From a checkpoint of a small transformer trained on Wikipedia: RMSNorm before each block.
Each number is 200 + 40 x the weight over its row's rms, rounded and kept within 0 to 999. Layers, rows and columns count from 0. The size before them is the row's rms in percent of the matrix's.

# q: layer 2 attention query, 256x256, rms 0.037, rows 0-24, columns 64-127
# k: layer 2 attention key, 256x256, rms 0.0369, rows 0-23, columns 64-127
q0,100,211,211,185,169,230,157,247,240,205,140,253,205,268,188,247,244,290,191,133,200,204,271,253,246,224,207,259,147,196,226,291,237,177,198,168,229,176,189,177,86,190,185,207,199,190,274,187,320,215,218,220,204,215,156,275,210,224,235,227,168,137,187,202,245
k0,106,155,187,240,186,226,216,164,192,210,150,244,143,245,214,210,172,255,217,207,228,210,236,165,216,189,247,172,169,250,163,179,249,253,155,257,151,183,221,184,200,185,185,192,168,178,173,115,230,188,288,221,267,151,245,212,269,156,210,178,158,146,192,139,163
q1,100,205,160,219,209,105,263,208,200,215,240,173,267,237,248,198,289,200,172,178,187,188,207,200,212,185,204,212,216,166,170,181,191,243,189,162,170,130,173,160,129,209,186,145,171,159,209,145,221,208,230,150,235,208,196,281,225,214,217,225,254,169,169,170,153
k1,100,201,97,219,185,260,202,118,188,260,110,211,174,184,87,187,214,196,264,254,137,191,172,161,218,199,218,159,220,195,190,93,229,221,210,207,216,201,235,172,202,264,195,261,203,187,131,121,182,182,179,154,279,164,214,273,225,160,171,242,229,201,186,201,173
q2,099,231,228,204,194,96,226,273,193,102,247,199,249,199,225,227,266,223,164,207,232,180,274,160,196,212,215,212,210,130,177,133,297,243,204,185,160,163,173,210,110,141,203,206,215,200,235,152,217,173,172,278,304,173,266,266,286,201,243,224,230,194,183,198,146
k2,094,194,129,188,157,175,161,201,245,224,143,243,190,183,187,148,242,254,253,227,179,258,166,186,177,231,241,199,227,294,189,135,217,307,205,167,141,135,238,161,201,196,222,240,156,166,129,137,225,177,254,184,260,146,191,197,160,135,221,143,142,231,195,233,198
q3,095,182,216,183,222,221,191,220,195,260,179,227,209,201,152,178,247,220,223,177,178,115,194,169,177,154,222,249,182,188,146,229,203,197,246,180,186,188,153,234,150,141,191,240,180,206,178,181,193,193,194,229,220,178,114,339,264,132,196,196,222,158,199,251,203
k3,084,174,172,135,215,238,225,198,158,196,163,175,135,167,148,237,220,233,255,178,229,263,209,116,209,213,218,155,252,225,187,174,217,218,191,213,131,129,192,169,197,244,144,233,264,193,181,132,231,195,216,173,232,192,278,217,182,122,202,199,209,167,235,198,189
q4,091,196,285,150,155,249,199,112,252,154,189,151,164,207,189,149,239,197,198,190,172,134,236,199,188,175,182,172,242,215,226,279,163,261,150,174,197,171,178,169,235,262,184,180,189,246,237,228,133,187,258,139,124,224,162,160,141,142,139,202,112,174,202,171,171
k4,085,193,276,266,63,180,140,166,290,239,212,196,177,162,186,311,147,216,212,154,185,168,196,153,191,252,202,175,160,120,180,225,133,136,205,178,167,192,223,229,195,167,148,180,124,304,174,180,181,165,223,197,259,218,258,237,236,192,174,206,234,175,253,226,127
q5,089,225,137,216,240,233,217,218,156,197,199,260,249,197,203,237,121,221,245,217,242,290,209,191,205,202,209,239,183,220,191,173,185,218,238,196,158,217,282,189,207,227,191,114,187,137,169,249,162,245,235,179,221,197,264,220,191,217,292,226,248,218,120,262,211
k5,097,220,215,221,293,179,162,270,182,223,320,191,214,207,338,136,162,145,197,252,232,226,200,250,182,178,161,193,170,251,221,162,162,305,200,257,150,130,232,161,174,172,303,122,209,211,201,279,172,224,229,196,205,234,135,197,158,177,191,182,202,255,183,244,193
q6,087,262,130,220,229,193,212,264,257,183,218,219,139,198,221,209,211,162,269,199,217,186,200,149,220,208,229,253,206,156,204,178,176,265,243,236,123,193,199,236,117,229,198,235,245,169,169,189,216,249,194,222,237,196,247,212,234,165,290,215,238,232,162,214,190
k6,100,193,208,190,264,204,149,260,225,205,217,178,207,189,345,181,205,183,220,224,278,219,173,243,185,214,180,251,212,198,220,204,223,248,275,219,152,120,211,208,211,157,198,238,131,184,246,155,171,198,208,256,162,223,118,200,247,149,209,161,259,313,127,210,269
q7,096,191,229,130,198,171,176,211,190,244,269,242,143,189,163,212,190,204,227,172,157,190,205,125,200,194,212,244,196,204,218,269,103,253,223,264,261,163,155,230,134,224,154,226,189,154,153,152,221,240,167,230,214,212,215,175,210,196,321,213,206,171,125,189,151
k7,089,164,175,178,267,270,175,187,200,191,175,217,134,184,202,165,252,158,232,240,230,242,225,214,164,163,161,193,269,258,232,104,245,273,254,191,170,128,194,212,238,148,246,215,198,182,202,162,196,257,143,159,156,168,157,192,193,141,216,207,200,236,205,150,232
q8,101,263,195,211,204,223,225,175,172,140,189,224,201,184,208,234,188,164,198,217,238,238,185,219,196,223,231,174,251,180,263,180,204,184,216,176,154,212,288,186,180,217,250,213,242,190,185,220,254,224,140,171,208,134,199,190,247,183,257,123,301,211,166,156,183
k8,100,210,255,255,228,179,188,224,221,204,197,195,261,245,162,238,162,209,134,169,158,127,211,214,191,231,218,242,150,128,191,217,195,177,232,222,169,290,274,210,197,214,206,176,193,286,221,305,167,177,226,234,253,244,162,193,126,219,196,215,193,247,173,254,150
q9,105,181,184,196,185,167,196,263,164,203,186,199,144,202,140,180,184,239,223,193,218,160,233,82,186,201,178,222,199,237,198,206,174,241,230,256,252,156,137,212,133,206,204,241,170,177,142,176,202,157,205,216,231,207,202,188,137,248,215,209,223,271,101,197,165
k9,115,207,119,175,207,270,204,218,160,189,154,179,180,206,164,107,204,172,217,263,232,243,168,209,122,199,226,201,266,268,247,185,278,198,258,180,214,122,227,200,206,181,263,181,191,165,163,160,241,149,176,183,200,198,206,206,190,262,167,150,216,252,158,131,214
q10,101,224,208,190,162,250,156,172,187,146,236,256,159,196,196,220,176,186,207,166,178,206,194,219,189,189,198,211,206,193,259,213,199,182,222,219,180,181,210,194,204,174,199,249,252,194,147,211,225,224,176,197,225,217,237,180,229,151,280,229,209,224,139,218,187
k10,093,167,137,168,255,212,222,189,249,288,229,188,222,247,137,226,146,186,206,240,163,138,126,249,158,211,218,234,176,212,227,227,219,270,240,257,243,172,214,256,182,190,262,200,141,302,213,179,237,219,192,294,161,203,132,139,124,246,106,199,212,276,186,222,185
q11,096,205,285,220,181,186,166,148,115,215,231,190,228,157,160,242,245,194,218,182,258,186,220,230,192,188,222,134,164,176,147,174,142,245,139,180,180,197,209,204,197,231,209,233,206,155,140,153,263,205,150,213,161,180,193,161,278,174,236,138,167,161,146,210,206
k11,095,180,159,162,212,265,246,161,210,262,155,252,201,222,100,193,189,151,252,202,189,262,144,198,200,198,215,164,181,184,177,192,227,228,228,273,157,243,258,102,184,286,154,287,223,196,220,240,157,235,207,197,268,183,157,220,180,149,179,160,175,239,210,206,192
q12,105,193,238,171,221,216,184,191,167,218,301,294,201,201,195,262,180,186,193,176,212,192,231,208,191,201,212,181,216,198,183,109,154,249,219,176,146,214,197,205,183,261,158,262,195,159,139,192,226,234,151,163,205,190,245,148,232,194,236,149,226,173,132,211,145
k12,094,195,211,208,239,167,261,219,279,207,95,270,212,210,139,186,206,172,205,156,169,193,189,251,189,215,203,180,108,145,212,197,230,225,264,203,158,230,222,148,248,224,190,237,202,251,192,254,131,257,218,155,259,214,159,217,159,207,214,106,235,252,199,213,172
q13,094,218,235,216,181,216,224,209,230,189,202,198,93,181,163,199,226,189,165,233,190,173,201,157,241,127,180,157,218,167,208,238,236,218,179,233,238,141,148,116,195,149,189,223,268,189,168,213,182,198,153,214,187,199,134,208,225,223,215,201,205,215,186,178,178
k13,100,239,166,164,216,207,161,210,187,202,166,258,256,217,196,181,239,77,221,250,193,260,124,179,186,157,191,144,249,190,201,202,202,208,192,249,173,174,242,94,155,234,100,198,219,156,238,186,258,177,243,243,222,177,226,240,162,290,221,181,229,179,189,174,159
q14,113,218,278,188,220,202,186,150,199,183,257,241,205,147,172,252,167,164,199,141,242,208,184,195,230,223,234,164,174,178,161,159,154,209,188,230,139,209,245,181,225,243,176,227,178,179,175,199,242,206,206,167,187,168,251,146,192,147,218,138,241,161,211,227,114
k14,111,203,232,236,214,218,193,145,211,272,120,257,260,206,185,271,146,189,235,181,129,170,211,204,231,260,274,201,159,93,185,154,134,171,204,202,166,271,126,144,203,297,153,171,168,187,176,282,185,238,180,133,222,215,199,137,195,157,195,175,182,232,221,176,190
q15,102,200,220,191,165,282,188,179,240,195,124,185,238,232,221,167,247,152,217,253,205,199,197,237,134,179,237,205,213,226,223,227,250,122,165,153,196,198,175,163,305,195,260,195,217,264,224,257,252,230,184,259,170,206,159,246,256,192,213,194,207,144,236,174,223
k15,098,185,201,169,221,190,193,143,130,173,263,221,226,198,205,267,249,246,237,216,202,230,152,196,271,145,199,175,288,209,181,180,233,139,163,218,144,189,151,192,158,145,143,172,228,95,191,189,236,223,170,176,226,138,226,200,281,209,204,337,213,97,221,156,187
q16,101,200,159,218,172,213,136,161,176,235,142,169,215,208,195,186,134,226,176,197,111,288,139,217,125,217,156,222,222,209,229,219,167,142,225,101,254,212,213,260,135,248,246,102,178,192,231,252,256,181,206,144,238,206,136,227,175,204,122,190,154,139,250,176,229
k16,108,185,261,244,198,162,155,201,131,92,279,158,217,168,187,267,199,256,196,143,212,253,205,173,159,222,183,171,207,182,215,221,261,136,165,182,195,106,127,243,240,137,200,168,203,247,170,201,226,189,195,130,110,220,169,188,271,195,227,256,237,122,194,218,194
q17,103,231,217,217,229,180,219,158,218,241,184,258,281,182,239,250,200,157,198,244,234,203,218,241,197,231,175,163,171,151,194,196,181,242,178,234,185,212,216,241,223,193,234,289,188,266,162,214,238,201,175,229,147,196,177,177,213,187,262,159,211,194,165,251,149
k17,107,225,213,173,174,191,193,134,160,269,175,253,209,193,190,203,179,156,244,191,197,158,180,250,242,205,255,218,173,131,211,158,88,207,225,202,163,227,197,164,126,290,122,211,227,202,211,225,180,199,240,142,265,194,217,173,204,168,226,183,199,164,234,260,180
q18,097,259,116,238,155,190,225,237,180,212,196,245,202,164,154,149,153,245,234,225,140,249,142,187,233,248,207,247,271,218,231,217,201,125,209,169,267,187,146,205,162,215,235,175,173,174,183,196,203,221,230,220,259,216,104,250,206,246,151,237,178,208,172,222,284
k18,105,220,207,223,227,146,206,245,240,156,233,128,213,185,161,208,220,183,161,245,306,174,151,230,135,234,197,186,213,231,127,280,221,268,157,267,260,128,252,253,186,205,201,221,215,282,222,216,253,121,186,250,111,202,196,226,272,193,208,155,168,200,130,205,231
q19,105,202,202,163,219,207,204,145,219,193,191,179,258,172,250,182,289,144,205,234,195,202,218,171,234,188,198,186,194,133,255,151,154,211,145,234,147,186,157,215,291,166,257,267,218,195,145,221,217,165,98,242,197,227,191,152,194,152,238,296,247,252,172,208,195
k19,104,227,167,181,193,162,214,195,127,245,163,248,234,186,190,159,189,160,229,232,210,184,168,215,219,193,184,213,209,201,231,126,175,184,224,211,173,166,203,109,172,243,185,216,225,200,154,204,225,144,223,189,247,174,236,274,154,212,231,206,237,211,188,194,178
q20,099,214,216,218,232,186,176,210,207,211,171,224,175,155,158,254,210,263,166,202,130,173,178,177,213,187,188,256,167,270,191,245,225,193,261,196,222,185,175,233,181,250,117,163,148,185,171,135,164,211,222,140,258,186,257,184,145,249,202,214,132,219,196,187,221
k20,098,213,225,218,179,178,130,161,187,201,157,172,167,139,177,189,169,241,169,119,205,204,256,202,187,229,194,266,136,156,190,228,210,202,210,142,208,235,204,206,243,170,239,189,188,206,250,212,153,288,175,158,224,217,164,118,168,176,189,172,220,245,274,193,235
q21,117,266,165,233,200,263,288,166,123,217,203,212,182,169,267,225,208,172,237,134,222,288,181,228,227,183,186,146,179,223,258,152,178,177,189,207,128,230,229,218,281,195,190,282,194,206,190,180,263,259,152,238,159,186,167,244,212,125,224,149,193,227,269,147,181
k21,128,224,198,204,213,219,209,177,176,241,208,187,176,215,176,218,129,171,217,140,157,171,162,246,190,248,218,238,183,168,259,203,178,172,209,198,195,186,205,194,177,272,195,225,189,265,201,239,270,140,210,141,197,190,208,151,217,248,202,184,196,225,238,180,213
q22,103,171,181,186,185,153,198,165,193,204,223,187,280,191,242,146,183,153,186,262,228,205,237,232,198,225,203,144,183,164,218,115,220,200,100,166,179,221,195,188,273,112,196,236,214,255,172,248,175,201,192,285,194,190,146,192,231,187,185,223,246,202,170,210,146
k22,107,209,101,156,212,205,238,158,196,216,276,270,190,217,207,208,193,199,223,260,221,200,191,140,260,113,201,161,221,237,201,200,191,216,206,277,199,179,173,140,177,157,139,217,234,172,168,216,268,178,233,232,191,182,246,246,202,199,215,277,224,143,180,190,152
q23,106,200,196,148,259,189,194,133,169,230,217,220,213,135,226,197,155,208,219,167,147,273,157,154,205,206,225,188,146,155,254,222,210,186,192,210,180,226,220,190,288,229,199,242,206,162,106,221,237,145,181,129,201,176,235,165,169,178,219,166,249,244,182,176,187
k23,102,223,236,235,232,236,257,183,278,193,180,222,188,250,212,186,221,162,131,122,196,213,180,234,152,234,221,208,224,207,179,194,223,214,217,236,205,213,236,98,223,264,191,133,260,219,216,280,202,184,183,183,211,201,224,149,155,158,181,192,222,205,159,176,186
q24,100,233,197,177,258,243,256,145,163,234,216,177,179,113,139,248,156,137,209,118,146,273,156,209,180,181,189,159,175,130,199,194,217,181,182,244,148,222,259,170,236,233,179,297,281,191,192,215,293,193,170,158,274,180,255,153,229,188,220,121,260,203,217,194,190